Each number is 500 + 25 x the weight over its row's rms, rounded and kept within 0 to 999. Layers, rows and columns count from 0. Numbers have three digits each. The size before them is the row's rms in percent of the matrix's.

# layer 7 MLP up, 1792x448, rms 0.0443, rows 434-558, columns 0-111
100:493515557523491529522527511475473463516452531514490530491472504522512471486487470553539515490512499515516563504462503559506473490524498526520487461498542517478484488521526488513527511458467479516486512496525509494537491472497507496495475533476508478547453466468497540501495488465459547463546485449557512478510497505493498466519523502514
101:548537521481544510523490463429566512509540529480462493517509518534477571507480510496503494518499491516471484518459494480495512497541528523515442530476520546508466465500521483483557513493485505522459496507462483532500509494534535493479542485536420560508500489477486488440545486526525486536510522482517489521469493552481502540498486503524
087:507498493501479504522473483550481501487508517501521526442516515511508506489497462516513524527455473524530493521501478470519518553524506524491480543487483507499508467504478473502488518519462526536499485538488562532523500507461494483530528496466458533471514500515517489491500490529487458476512509471485492502454569501481488513530521489523
087:513439481506490501538540478494538491543509503490538486482510516542502532539513522494541470468571542457465506498499465519500520495503473510501493565527479500491526511525508499496498500469489499510506523474445509550491486493548490609492506529473487513530492489445510514487477483501491512475478511511511480491507474463451479481508529516484
098:499469497497522533462523499488507520516489482468484518523494514486465491446498485493496561511517515523514472454496497506479517480452498520525510525474535485518482489575524523506456516472474487519531520490460501504520480473500510502519490509476525523543488480497512534489518502497488532483480508486501516502508499458498495489437527506508
093:477514472438513486507525514492483514465507489484481434494476496489544534519532499470467481484473518448490495481495510504553508496515506499527512542490482496515443478474513510497490509491533532554510511526472503480495490464498505538482503492510500511511504488471500477481528502496503503505470469532511510444532508503494476498507499486494
101:506503535487516538525572478498468517532496506480482515532515509504533508497546506516511490471486509474475540502500514553532526504513493509494476476539503493474508511554523503488521536447506466528492540467518484487531480499492527514495499460509461486501462484471516526493499485488482477492476438469520495504526512481453476520460530534526
096:479534475500528506503515490513488483511523514490519468453490469441470523548530487519522512472480523540556543510454467517507513503492484464504510518461458521496493510522511526499515528511491465476478526503507496496499537486499523509518506466499482542512497487499489484482500472499515537480522462525444467520530501488453454528486494490516
117:510506543508507503500497527504489480445507450502486493509487539497497499502494468497472571496516520483472487502508486501460484472526489501498495497472482531445492558514526489479501520451513496495524494483543468512473502460533526497500497478498492498522472474510496547488517524457459517539483486504451482515503491522485501479507462511545
104:489492529463486522508493496506525491524511546514505523471499506490415522524454490516485483482489526470489519505480463524448531493526470491519512513482502505469501502497540483495474528493495469502515501496497442516459497476548513506476465479444494527515502497457537471454500529503471530497481480448456470470506479498503493503538483509510
096:522525490513474502515541491477488514533485435517488490550510502493495497494548439467483528517532519541510517483449511514467506489519468500489468535482498480528517502484549527516504513481485487483458455430512473499483511474478507495505473485515499493508498489493493473525502536521517497488512493505429497472504498472504488518505480489529
097:477503496516520532507503528502484435528513493506509479500509509536529479512507476472487494486494554501516495503495497515455545480531447508477498481471533506482528465552536507514517507513522510493490495512507470508501445464522498495500507538510530500509486483477488498491517524539498443490484532494481463495460480499488515478528507530468
099:512504492479502500505505461515507456509498532521571495501487506491531538539520475449497521531499488478470536446456506479490497470492509541528485503509496491534540530478527495500507502519512554488535486445536495535479496494493467507501540514479511466551486484511499543490503497500496472484506497488530515490470519505510495509478547498474
088:501525510516512486522479495520491479526503469514515488515548509483532461503499465492465535473519522494465511527500516480481506464477532472522522528496477466505479442478448535495480518508484519541502487540525486549505540523488510453494524566475476499517453491489518494539557498533533483467479525487483484482493520519523540477475504475501
103:497496510469502511505501516467457465498490521556485507512477487482448581463488449468499483547519503518490515518479494467481507496477480513520478468486449464536464498468482528520537516528533516497488490541520503475478484507482505498501518488540555483551503491537545489493489498527452480514505479509480523482516506518486490498537504474508
100:475510508482507472550504510473467523481512518500497498516499504523519504461538502449513548500504485473495521486442486494498468528510541553441483484532509507539511523532524488533461538481560514536532502471497467523482477513530483485477477488541476493486484493511504510452524501484475488462511484515521490509493522464495495493497515505542
095:502501509508517521498495483519551516453535503535423510466516480493486502501498500524470505488528521490505504517523481500485485457500558488529510476476503497520515477492505485520494498565483522503494522465519512548569507484508509538495520514536520541540488484534510498480480482465521517497501502470472506492469545538470509480485504528454
096:497507495522477485527495484470558491511478507490460516464493483505530523469516497518536507503497457443491540521489515509518451484479462518478488503469485494509503484522520508500552509446510532485516505480507475482458526509516475518495498485481537493485496492532472525519539499513445481490486491470497469447508488484439480481485504466534
092:507540501480503501539506464469506514512545468496470502491506542488504480506475503532480511490481528499476518502471483534494496479510480470512480496494519523481486513499498485495535492465484490553511524496479483556501504490486530476507487546532509482500534471445506487526491500493541538512506502480468471507502508530491495560525499520530
097:458498545480508521506519456537521466518511528482483458458509501480541548488502449502492470490460534512456499528487514524514523489521513476485502501479503504471504512532528562473551517559519541501477494435503526487513486501504494487534540546452483482535482481529494528488503506519506488502496503522475461531483494500492486525504543483522
100:492472518502495493518541494495472521531508491476492494497487547541504495494527491544489512495476488482432490543508514531469537490516518550541465503471496543532501500485545516485516510496468524530487453517530468505524516480478489543546504498477486475517510496512499505493495500523511492526511481473429481477496488523458509527449485495491
107:525461457506477510488514497495521502494495506510504423498509478487474539493568521491492517529519501492453500473473522482479518514525533508463465475462503447525507502487537477553487527505486541501531451505495511522515461457527480483512501494510520459449515479536478505488560496502541447508497510473508484503498525537445529526491489477488
085:481530535475483481562498508501537474463523545510494478533470487504515528535485458479535499450512530485483494519467529501507472501519532470514470462523515520528490518501508516507485510504537494469495508496514515524493489480528452502450503463497514537491500498493522509517493480472512456446498489503501517514471487499518504481481491491528
092:489536455508521481524507512492464474477488552505509478526504510530515460491532472541523492538486511524495487498518483519507525499503500453506482523530467505522516486493510500509504519506492478522543486475504490511505507484535517464487472488470490504473525490517506504493479511484506517474486461479510477512505516518481510560529481453484
101:546542487539490482490567497490493532469483495508537500523516501478477534497499546486458466514509539490470543505479476468492503522507523483503456511503525510578528518539537480525521516474521486495492499513458514510511471477498509479495504521523501520518478489547489499515496523512465498500513510514480465498498502474508488533512563515499
106:448500443486489518485492486493486477519490534532471483499492497518486512538516508481531517514487543493443502492457488499489475483521527481485497484522513475514466529499504442501498515492452507530495486501512529464425512472527524511490482518461495429452530487485510504483523504480534510432515513481486531489534521526467481509498532489510
093:525538458524527503499526481485501512494471481530499498456543541479466487538495449488521515531469495519460497481509494527518501481502492529536512543496506529480473461509532503536552494462539488501499509503492480515559524503481513549488475534476481506506505485485519500493524486503520479540459511471493494491549498480491526432467501499521
092:502491534503479482504571523474536501517473500551515492514456481502490519501518505489497515503472498532499478538480490495492542525529494513492511495464505518509506499512550489521465507486498461498483524501478531493510473511499518494496464491549518489494524499499525518516525502492513481452483508507481499521510474550466531542488465504511
085:487513511499528479559493496489491517496484515483478506544469512451558483503489442493478512490504507508508517475529513487480469521483476474509524496483458512531550513502501531519500505484525523545537537512491513539519516411521534481473504507539503506517486495534513495471514493519500516461491469436501514460533539505495510526555501484496
104:540512531517499505519507491503464505525525572508496509541491497510505489509500491469487495516487506535529515521526511513481456462497490514512447493492503488484523540516549503498533543490488513523496488474461530465498509495526519486445506523440508507506480486478526505480503495541467442509553483514453473472530452515484509518521473472506
100:495517513499501531503528498476527479460530548487518505504521526477514532513526515510522502481483516467443495482502497471510518482498464514547478458472476504511472506529503532515488498540483515525510479502514560501524471525490539511451474501535523527521495494493503518515509455501457519473476479479479478487474528510474481480497508508471
111:479454489492513483480507457509522509531522517545500462481490507483516477519554459471469497519463523488499511491478492495481489462501530520536468499496520496516480508485491470520458507495516504498550475510466494496494539477498533497489497484523511484491531473499502497529538514488559525500500509503481510496521497518513465545447517474534
097:528466521470485494503530466495525518478467470532481470506509509475490543507522488523529499516486490501491490500515484510477550511509502492550524500486463515509478511523508487543451520434515540482506520547490524479526495486551496510495484514507504501505462495461499514440476511472516529457494514493504501465491510500474499482461511531492
100:498469536549507481472489510481504512492504513505495515486502498508524521477467460480529510537504476496470528420506421466505503465504508489553505496477500496522505453470537510481479507477481499503477517500481457539523468480491456498472493526523479532524520470523461534498529540500487482517542500522459485489533507503521506499459488474516
099:516503536522516493486537460490467509489463521490480539547450482485493493499491501488474523493553508493520531481494515477516536497506528500523531449480515502501539536498491429452460514525529535469528476477553526520482519479524458501508497527507504471524459473490502505473511468490493506486524444511496516519505569458503504484479510518505
089:478566475518499485523485516527461500515452503513543494487498517511503513460476478506481498516516475557481525495525476495477500432514519511506510472480507502484498498474520511473475496522511492471461467518501515520566524525502513478495500553503475506486473495511525582462534527489486494485514525491482493486484474488515516474542533503532
091:488496509480468511477520470523495477487484514488499431501510557468512517563500484484524493532502505540502476474518456509484560529539482493518436501486459526461482497524482534514525494507547548513509507518499492524546513486509502538471512472512518532557547485453484500504537548525519500497507492468493483526473517523489490531427479534476
098:507488545472536519546532471482501506509516484537477467524527513515543505463529481484510494497500479500490514502497500511505516483526501457466496492501508508514543547496494464485506518527509494519504504498504552487497513485491494506489520508529521487463490483493461482506541477495503439488543497532513489477467475421485540526486513514514
098:480530486500471515506536456509500525532510470497511499470472494500471531502549483495525498500496530449506501529484485510494519507490514500507522472459468491518551502524499487518514512472489475496456492470515483502497497511473559542496500487527463524494493498463505509523483495463527485528507495506472507488543497479519518483433508500501
099:503481488499476521474523515511529502519465500511501492525514508481507483529536462488468510518541509517510509537550554506498471518506536498457515494462476539494451511561482531490500514533544493523488500494482502486487476488506502530509515502520478536515513475548529473508513568520518519510524474450505495526496449531503502521467507522492
095:522456517524502513486541510538503441477458539523462459554532513493492472536481531473504496511478524503513503503526458512443486502548543521548495479464480512541476486495483535531466530493497564507463489444495488527467513468481524563487489513448488522479512491510541482499467490506493488464493511475457509440474510495476486480489469508476
090:498511445450483522522478509502478510448490535524514471478506482550489457516514461462491480498518498534420460515461468512474483511476511529477473493529480497484493543504534487482509496526512462557499493481473502475523449534479513522490507578470482496515506476492530534521528511537485504454562547500535428533500501493484502503522482497572
107:514520520500518481534520518484538470514515528485497517454514483515491511490494544490515551497475453495429539497479428451484489523493522536491553481504437514506495516449509512468466512528515515545509514530486550521476485508505481503410509479540467470477489494477520501483513515535509512455502487495426508539490515540486515488511493483476
117:527548500492475522523479496504481486500499514509543487506475485489507479485509489491502469492500514477495503463483533485471480478547476534513478478498501512500503506519508508466543527500529519495488505484498474517502471487555513531495511512532484511499471486527506522478487506481445476520510487495493467476466533523502489497501508505541
100:491464567478541528484526520504513466526497461577486496512497524527501514505506476453501496489505492475456494523463485512496487475580525531541501496516481492526519489495530479465485521508520527486503509449479507481482460494521468489472503521503507499494498482417498471518513507499524530520484528487490481497522548489526493515493520528519
098:497497572511529527518507471547505516536438516505469489557443499486470466489510509468469512542524542469482484473451517479528500504546501486531458503509535469497490492509536498464479579514545495472441499508507484522486471476470496462497505489556516491504514488497484518501467491507470507495481490502544477467478537454468502523509517523494
111:505470509451501515523469481463496518457438493519489507506495537443465461491488500532490500499505489472516495512465490482486483500454529496511445472443508465522526513504555469507506537505497519465485498476509519483497537466516491493486469484493493506477495485498479572468499491493461502496516510438485495505489535476500482488481504541499
098:497484518497501468506520510511469558501484531512524494461524480494482504480574506502460505464475484501479518527510486502484467492494473495469557494487467527501460463447528513513489499490469507503497487565493534515516490503460496515479483523551546511495493477469541494491489541502499496465497491483521493472538457494519499493501492550493
097:482499468529479499519494474480490474522514463504493511501535507515478465486520453525497546543521493473460543509468497488499503468455522517497478537529507510520482512482500491519492493523502481561517522509496487533476484490513499488485484508512468485546517485478526453487477463439507493493517463484491452510572480496459477516532499490516
100:526535518531490503503521495506498503464502553503470520523484503493477506520499484501515475490525506490529491427522515504492511483481463490533504485520543522515508482506446504477527510484515513507493511493495474505497491472505482489486527487466471464492494479526525533521489552540481494509491509474493508498543493485481499483515504516509
105:513504454449472506509567511464491552515487556515521476477476523509510443562468496463510531477493532510492465494492445516469493490475486489502499537521474500463472491519554515480477502497519532499494463493510528497458480486481494496524514487529440540555507488527536534484507491508526485511496530480498475490538532502486462545491508502515
096:486460500453467507497535495517480512476541536487474472477504487477479466508516494508469524486470494494472492523470519511502495485489468527480499530447458503497545519544516496498492507498485496518514469500450563460480517468520524524485500528476492493549471486543510522462493466527508507539502521486480463492536514467481496522519527493469
099:529482522526489483485489512529489510458446507496544506527513480473495486468496464521467506494521485526517518498473520504512533440515474508492456452510480467473478545518503537549511531509531490449495498502491491486503481476494523536482511478508475500494479492538499499503511494544480459503512484499481488476560498517516488459492503539533
100:478524521504523510519534549519474513518492480504488487487516517485548480518496528526495508503496499503481536547465543467445531486535594439509486472507492505468509490527560508540513514487550540518517518450530500495526501458533485541522510519482505530530508468539504486494500534493496501498496500464503449502507530497460516486467521455511
099:514519514495495540531478534552485520463512500547500514530482504498509485512487472526511512467499495509524461447538467508512528458506505509523464481527483522478476480536494486498488509483510529523495494470491524496507493523498456488497487500488512480536533476535513471490519541501478517494486485474496483467482512488467497529480520500514
096:508472504493474503536454485521446482503489504518482505503520514535496516505545479504465492537518518474502501466526448495499541536495472463479489486475518481492527515495521472510471517467462517518540455519498519513501521486517461471509497505545525506510510482569489507488500488535499445473474501499490469496496523505490489502508526492523
090:472526495481495494454487495456541522510482492492453494466507499514534497516507505438547530483509554508474499473538549484515484484514536556535487480461436489508411476525509508468517500476536551529499531479470496489496518511525509484508498500526479539521507504500515515493531526461501492477463514469454523462453470516478490489506484511470
100:477544478480495477558523497459493491507483506511543518515512513450497522467483459530494496484527538483478473468524523485510509489501505485527499501494458489559459489480523539560490510493500468493515451516514521526545497468529514471460485508512538465491517479483493537527513472487462490487484527487491505511483487529493515527539517461535
107:484488472511503548515498499458499517491537455540529483468501515543479509466486470486476501480474490477513535524455509523519461503484501451526471496502479492498494515506528463538490525460466501511514489482455487493489495477544503508474477470468515472531470485478516516533468489470513511490457503482500503502536502540536467520550518444496
096:512483488506497496489476497528540471533485505514496542504459492540509498554526485510499521473454500493487547497540484523507502511516516504487522515479490573484509522535520497501512525530476480510541488490519520496500508482507495488459532505523461504520474485501529484481521486441474494507492477521510467514478486491494495542479513469543
105:501511516480492487493549478490529472469519518480532524504496483509509469523527496469537553505518508503497491534492470493505551451533500496486466513475505484509502542470495491482526539490504511486467524447508477518480498497506464465495523506469500521503551477485499505503482499476500528515519500510480533510562554475525519522490505511489
099:499532471518487494482468509539501481452450493504513525471502520490526466479473490473494465484505505451487501448463491496489507487462494503516501513542449522511498537543498514565512498519505469461507498528526526479516497485519537539463478522481462505493520481510546524493479528495475501459512484527461465518545486494490468507546533519500
100:533535527495539520525491502533496470505501481536499490491488509502524482463494522475461553501482506474455488504495486511452473510484549502517528456515483514474505494505533453494502503538570510562526491449522522515512503504497539486500487550505503501479485481496516524507503499512513519469496534462495485533488513505486505522493527478484
098:522516525533522528495496474492469508522529512521499520511516515499535498534536530515532435501544464481505492456520495472480472505515497418520504505531464554498459517488464492492500511498502501460490481540493445471495484482522506534465512474518468476497513475472485530454472540487513483446506458533477493491498467461484511507475513482498
305:481505483458468515501511515514485460455544511518469491487525500470518491529522492547481490549485511496457504532502519484456522478524469478510485494522491523492468484536511445543477507508496528490488530473461493528510491479516541554478508504477491516498472500505523538472511496500476533518478485525454512500499470487487534563481503556495
105:459485513518498500529488485499477491528456470536510505529488477492470471489515511477491501466561524475539541444490568507451451528496518479448501431544515480464533509496504500493518529473521478481490472496520457506473514467521519496530516483491475554489484483475521498503554502482504506463535511467501516498453520477508507532477507530535
099:515476500465527494528523488442512458518487469551485544501483515517481508514519515514470485487535514534524470469456474534515528509503534527503504483505517498499507507500493472521461517476518524448474504459507546521500511439504471515484525507450511477478484452463446505439499523481494499490524478507527484490474534494436483511483523565515
100:497504487505519493476494507502525454506486529525509473522500514519516463494523496458465465587530477492488460508529528448490498491479470495496495505499479493560467487493501470511499533496499543522504482531482535495514513500537502483503495495525520497459525481470524495527499499496489523507511516495469481475542544488515478552487533535508
104:447498491473484513501455529518564508486469514482517498494533524545497486515511477492535497508505531495477509462564512506519507477499518478534465519510529524477478500521552527515479523468494547519461503455468514567533447523512461518516463557538516525561498494525518533463518528507495549503465496482471478486475524521483480507487524503493
093:528476516467477518501498472514506517513502556520505502501485469489499475538462542540484514516496510524512509501481504485456488524454514498503497479489513488514494497475532500547503525514509528485474494487533483421499519492500531480519501517482437503480465491531513525526520496493482492437505492496536531493474492506492557477518504506459
099:562526482492494514528486496489521431490475480590517552460502528474494516478469513533503507477496484492504519512461481502466481479533515459514483445527479498513491519507477510511527507469524544514504518491533496534483511496524524533461472527470454515476465492493514533509516495488510527467519479495507480492500488519477506507500495491488
100:487541523537511519484519491513507458464510506525478476499500491483530546536529511527522523499470483520475531485452535499466493492475560479486490524473492475508498498465509476474485525498456558487511438518480548523504519500537510484493476504515525547515525480455470555507529496511495483514477511508502480515480504522482529493505510488517
100:544570470501523522541498484432512488505506539498509506504487525486522479544477486505466531520494499474468536448449483493499457499520500493481496473482505472496477509511548524550533510485499539487485479497512478480517501488491489522486522512542500529523484487454483501488524494505549515502566477472525529479501518521523472512478464485503
098:539533492507479509527485493468504518512497553467458529480504522493497516501500538523512511513550525521529509504490489500505465521514486496500507457519502491494459531511500462553475504502485492486500535492521474471443523479535477482459504514494513556478506487517452490479543505538502499461511467538511482485500490498464478490484509518485
083:500520515473539484537515495503520506496477486532475510546524491496506526506538516489519510473510468524522548518503509499533463456496517474478513530480433538495497537452459463557518504479450527503512473483509478522519541482516467496478546521498540525477474487479464503496525509533475502495543483487463503493503526487481536518479472524531
102:508487514501515485505518504450509495514435531526501510456474529485447459508514527455463492507460510513506500462515467563460503512527489520544499491474503523540470525506467501551440520480476468533532510478496492499511492494511501513482511520460512495483482495428518518475512511495530542504485484470526478506525474471492450484493475506486
100:514459458470514477460513517478514496470501473547512486470523497466474512526540518491500541503495492519508506518505503508512473479510515482479486537509461483498483528514521484512510534466496487494503532472486540473467484474490521477491502519453499490479515488475489506454495485512524517490478486490504492503520511476509501518506487532525
103:503522501485461494507507458487501487493509507539507528504476513503497522489511463522471504528497476512477482507505463538498500522535486512535520547513497555521492508527448495494522504486467525527485537520465520535500495511510521496536491483502470488475492483509493482552537497504513513469447513466429472459514504530512480478512488493505
103:485489491464546471529490505540488509481504512512526448431511518481478503491482469505443512486481513483528530503494533488527515488500519499511444490473504463469456526483494472528462515474466501507499514499479554553525497524493506537513457529517503468565457499516524499537493497493523476518504520478501509491517527492483488474497542474490
098:515507475514506519520547519485480522492462467508520496470480485465463479487546470521449465506534521500494530498460483517463504473545500496486537532497501505470501543519490428482501513455544469469503517477510529533506434521482522507496513523503519491527518493504534533496458506517471479469496469512511519467540503492500476527488525562529
102:490524492543495441462539527520486534513460499488430474486519469486490488511512463497517503524470539506439514476548531470481495532524484493439493521518504531484496485495536508480488510460505512494489472529499511490509530487498532542479518505500508494495504486484541571483472543500510484493509513510471495480515477436478520476512479500549
093:502531475527492521486486506531509516493488512506555512483556510490519477524505504481525585538490468491507515517498537525533463491465526551490492486502462539505452451503499490506518496514506494543496445502524516509522493506497564524508498513468505450466516499492528501456551500531492489482498530474518508480506450532493474499498518529502
098:529493513505522517523467485464517447463497514475485529490482508484460531493486444504508553484470488500487564434500481500505517460467506473518518505505520517492514483534537461504544516522513534485493491491502535514513469469474529504457504488472497490491473488499474483451521549505493509502542523477500469485469537509482518558514484501466
100:477542526471521518533491467493500515519492533549477538515519473498513481505477535515503477514518501452479511528481490495509511498492514497489517476530506524484471520489494481485499535489569550496490491482474510529473521506503479534517525498489533511476457483508502470480590506494517508498544492505495506497478528500511496508492492526541
087:485451485531472509497520490476533500504496530473473543463478554486529515510488502518483492569473500491507530500512493532538479499510531550515517495480425471513529533500492504504513520476465514518511515534472485503531537495519509505505466493517501523480468482490498509471476494542497477510499486526465499455532502474445535503574508481525
096:491474524522516468508528486522495526470529501498477504489492496524497497522556535483526510507500462516536503497513533513492464491529509479479484501501447471504498466526512509470524515487495551483483541455464529525476490487512486522451495510496514489481515491442495506493466491467508478498494497495462492485486491474500497481485482501483
101:512494517512526510474477465433521510453459501541483503528472523459488524499528503515493512496487535474489503509497495551548479482561511459532509460476511504522486481495486511466498504431487538502456467431476522527495504480520501509473479510525500485488518493459494530479493524478471510487474462477500518456465484479454460528498503525537
093:514497488499504480508553516472506492522487504521467476509507460484492492499514475454470503505497559464499461499491511517525500514519473500522524505504521473524521468488504492475526518485476503513491506465478504500486449476478476510500548508473494504525485493483492539457477488533541498501498560465501502484533527501485517509475537492497
102:542475502500485457507515493506493511507515493490482467500486526491496556518499450550480503507463537501486516505498473502510502517555530493542463509520494474526538478471519493521522505497536534527505519494469549497523482499509567525507469510493466517475522491507503518457519530419463482464496534450463502475539514508524467519500483525531
101:494482502488521498525547482498501486500501482501523477483511480507525498525538493452517503513518475508499538526440491452479446487467494511427479523535486534498531513475497400499527510469472502475517501499484479519532454486512478517505489492516484499522484480469522502498480470496490452518530486500499499556534506519482455500520504523479
105:512483509492505498483507524483508449483490505506499499487498485509514478497542500498495539532480520506517531492493488496464470488531475512509509494546510542510516498497494470500529529513492508510495504487538491504497529515515483515483522508464516511499470471492554555503532516438521510479508485479492490489495496578457520510499522522538
098:490539434501515543451513484522526511519482490494503523477486491473456489532527491535482549494485493500477508523464505555519521498460467494467486467523492499474492467446517491492520517521481541492515441495516481509520507479545536494474528522519536501486527472457518536534481458528485502501521488507467484490543525538485518444494527519522
116:549473538483481494532570483458524534546482485516515484548488506479482496506551486528483517473507476529517526524470470462469485493497499469488497541500494472515521556488515494482512539453537471464505491514491511477493531506530510562509514482520544507522443482536497464480481501487490440488525462502501516463510479460484462519497471549493
099:477513485532566535550516478490519414495497480532502502490486487490477508480473477514462511472485556528526542452432522496511483507523499486487488490541529488495512497512495490516513526536468484476478511497518497470506505450505473489479470480519482505482524474509512526478534544503523523483498480488479495537489507475513500529488537513542
105:519476548508483490510484460501525517527496491501511470417468527494499492499524454485481512562470517506453492529510510531508510488579517474535530473494462501472487508504506486537543517520515497524482510480459546533511461496468503513529467480532508531512474477503477477477503488524494458508488499515496497515489507541532452516485529504466
102:459524487513496524563518525487497452475501538526488493502515505500522470504503464510489494520490508448532479511477491468528488441511534464520519467463515494464515519515528550478491514511485488474465440525509495518483508502490501507491507477562499542500470471513494515518533518498502499493527512497496498509498515457502512542469521511513
093:466523482557483529494517541520493497485484558539542504474520473458454514483505484546544544467517497494480498492506523529449435519501526509486406488494476506466467499454521500444540510509541495479520495534536485468488491444513496481474499514476479537478505480512482536486466498520526485481439480495536496493494505485521520506516464485476
092:481469516511509477531528471500474491519518515505466487458462490485500533529492541464489485444520467495529558502459515487521474521502513501534540496470474513461492477511489462484526526484461511491472529547549510479485547526514469509503517535488514458483508495541490477473561488503521519495593539495489480440500474518476472536496496521520
105:551444513490490543522513425516491473513533540554496459472476516481484491511505509499484470510509495481538480480497510526478470531483530442523512504453491544498501512505522458528543507470458492533526541439484505472504478471519508490496477487455551533484482469499504503475523507493459515455513502486464512493486471498518514514486474529502
100:508491522441490501507515487480498498477506527517481479491470485514501546504475513479506513491513474507514528515482523487500440545503555526527531442468519517464500549543485512576481528498516486544466542475498509486536483524502540535487526493478528502509519490541495528460496506550496477509484517477513531529478490502460498473512497510501
098:489497548502499479491514478548454534482504551547466484450482509491503547527547535483480471550489499494506488492560499529511460494514562492515546459480483499483528476490468458461512514513458523522436522511519534521488482500523530489473519529503523468468483496503542507505512533483509510478495550466469467480483543485447524470463498465465
097:485533528541512456551527536495470474508456518510523502524515513495514527544537485468510511514504506475464554482522507527485478482460504489540488488524511484502498509500528484518503507518514480528543456530448463447493516534482523580526468521498478515517502491541554507508522526489485505542540508445516496507526479500518508485494509489487
093:484488474512459488501494494471481492508512514494475504473498488501461472492494450502484510495502441515524489521465464459499523477528478516500470477484524480504523451549471528499516505467516509544523496466516479485535539504456492499498488473527501472502491497461485469521540513505478482464483493452486474494524469525496491475517499517507
105:487519522503494487504492477511514509503538508553457479472474524548513527541546494498499477474479527468474504522460524525499443510484485525488489465503483508480527487529539466487497497477492527526473522477473545533507479465515510510526501527451514513516505481495544509531514465518527511524503481473482466466527486503466480546486489497499
096:498519481514530525507549499519467505473528555529484466503471487460465496483492463508470501540510509528538512498499542449489470494480480536494510502455452532504489518499501486498490524460462477475509519559539486514505498523488534486477538509438545488463492492488512469484515508471499491450553486480522499513536496460509555484451501484553
085:490525489468518458474523509524520472523484508500500526511506532448485503525531522504490516494493525512497512531471446496500498500510472527552463494525460551473503535483493526516507490498498465509530537525494473502541551497505587555479516524456448520543486487516486566487500488504514491481513477545480478536507479497508496499546481550505
096:499521516498508510501476538452549501463494513482439480545529462517536494528477509448538509480501485511512516505532493510483494517501564468518535484453520490501497474511531534496499530492509525457445451485546528506541524449519512565481501475504485513518503482510481513487543524495460485496513511478541527476459507516502518531471501583494
106:478458543455511514532532480489484481460488489541532532535511456494461548502522508469493503507524488498524466493448459451477543511493486444564514462496490520527509520504489482524491539480476522516515511463475502481441511477523521491492492501505463505485515489527555492455499463492517472476485480524502502501529502493519560511493542507489
095:523534477466525511515515461493461484472482495493449490502517510509490513543514471544485476459505531476449494492509546514501509481526471438492527527521505514471514476546482473469489494516508574480483475472518526524493488460521526540498472483541529489551500485463508519496485521504481481522513495471533480498453495489475499541530516487541
100:500485451485504501520542503499529512507459505532504500547536489468499459501491500490460501501510499477514520449527541519501498496494491471487500521537512505515492564478482473451488518470546524497477515488507495492498504516572498476442548508494451495514540494512549567480535531490487454467509491495457530522524524488487518485480478549514
104:492501472515500503474497460476541484504514473507480531484501540496487500536508524515538495492497479511557478464499536495481518463482526496463536508506471483485501496535509502524494501468518511479480516468540512504531495480491493491502491516474500433529526465510505490512497505465509473513494502514460485490480520492451570514501508501566
095:489499553487519512567515518501550498484491499496507513513501495518499524508486556548511510506479515512535489498509486533487451499562463517446470475510471530472500497513467503499500502501490476477515518445518541499479518488510509524449503496537538492489498500460528500487485485477495497475510493494461503440531461490410507468496489492520
106:519444492486518539535537493517525518483515497525515500503511472511470509492545511518495532486489463451491534499477456500477471494518524510496548470454466501491509526531496504537445505512479508474511533495481503490510508495524476497503500521520486463505463475497483495481525490486514498504529487514480477496467533494488550545481539506512
107:485494479453495513514534483514536489484532490544520461472506490504456488484489480517529490476509494498516501471479499482494504479530484558483501486485456457522534493494518469506482561514527527465505472497505484514509510468518475480522539476524461491484531464504504496506527520511530527486532501500492537510560537530470516520492525507559
098:482490487508539456576514431541517499525473504482496488469504518472526495456512436539500521560524496490494492474498489499506525530522480547473488483479505486494502517515498488537519517479471490578485479496509484506516527524505498505485483506537508473498489481493494486453458504506495528535534515493515506469482514473497454513502499503514
100:503516547523466473525525554543522472482511496500472529513517483472492528492497503517474501546477465502523507477504501429480479502462506495475517509513484520494501491505526519499519506472523517460480499504506473514456546512486453488505485500496479478532488475510477516490507492549506484471486492501458489500508497475485528514436531563518
106:495514551439462534568480491526506480474468538491467495542508505488496524531500486521478511517544512452476506497541493508492517489475498464516498493531522472467503527510523522476474508540510508502505456492475482530453482524443460476501530531477494524488474481493509488475527527488525511537492488505511509529491518444535477507499511509491
088:521479501502560472507488513465517487473502530509516449516494442473479540516482494497548517510481517515530568482525522499478500513536461477500535499495535484479488527469487528531490563441460539462499526482474491543484536492516504528494482498512533478478468505512498560489551507487481482481441452525454544483511523525519509484518484533488
092:527510477504488507505484490527507517547495503484460489507491506524512551511560482529453528515480480495465485494480481548464492504472482544506511531477465543502502504527529516499448508516496499506500474513500499464489489511513503543505510482502532479485488496473527495492485539479524472512480524520451502488472474534521509474508505474508
103:504500491515565501492491489484492487511535521497510482481501504500496528512503473533505511496468490488503528496533467492482489486552467474511513491477511498520485500492521481532516530477518511503461480490491480488468504486468517521509490505477537460477546471493526526498489547426460483483447475504486462457526567506473498485498471486500
093:486530526448503532501488516467487514504464500529513475512509493482443499553477506491497484525515512537487477493446538510489493502514484497538485526466482466501460500505517509501489509473563518510478483523469556518461482484528513562507517535499509517518471486515482529470484534487471492510503464520470499473502498441479472456459460504508
094:464495496501520494504503501524447514548475516481526429496489505481552490523504476483526499516513430527511513454431532516527484475519446545510519518548500493489490473520531494474530500494487483500524488500525498503504479517490553525480465515494507534541493474483507511468496455507446492530520462479528491499538531482500513458505512528492
102:506483494448463512503546503494465547450521469517503463520482497486455475469499514554467525491539475521519519490490513511511491490479471476477514491466523483489514488512550527476505511487500523479465491474509533475469469468500530543539507498549476494506468483512488522492501524470454500507487485490529496501480534514496520486523489506501
108:475531496543485498520518512507484507481512484485529469492495516508446478521510527527504541509510491514518532497535481493485473520510538459491471461500497496553484474492541428503530523528496503554528437490507515539493485495472472466482532507553505495499505468453519516553514492475486473536529505485519518504527422492487506518515508507520
089:502506515512530500505506476523497514467527510487479494491472502514519500506510486497501526529493525466467509483523514455471480492502489484496494487493515523528495474481507439518493493520489509492471467506471525491513511552527532509467463513496488493480518492500535509449496509490509457490510531501505487481465490476499521494473535511476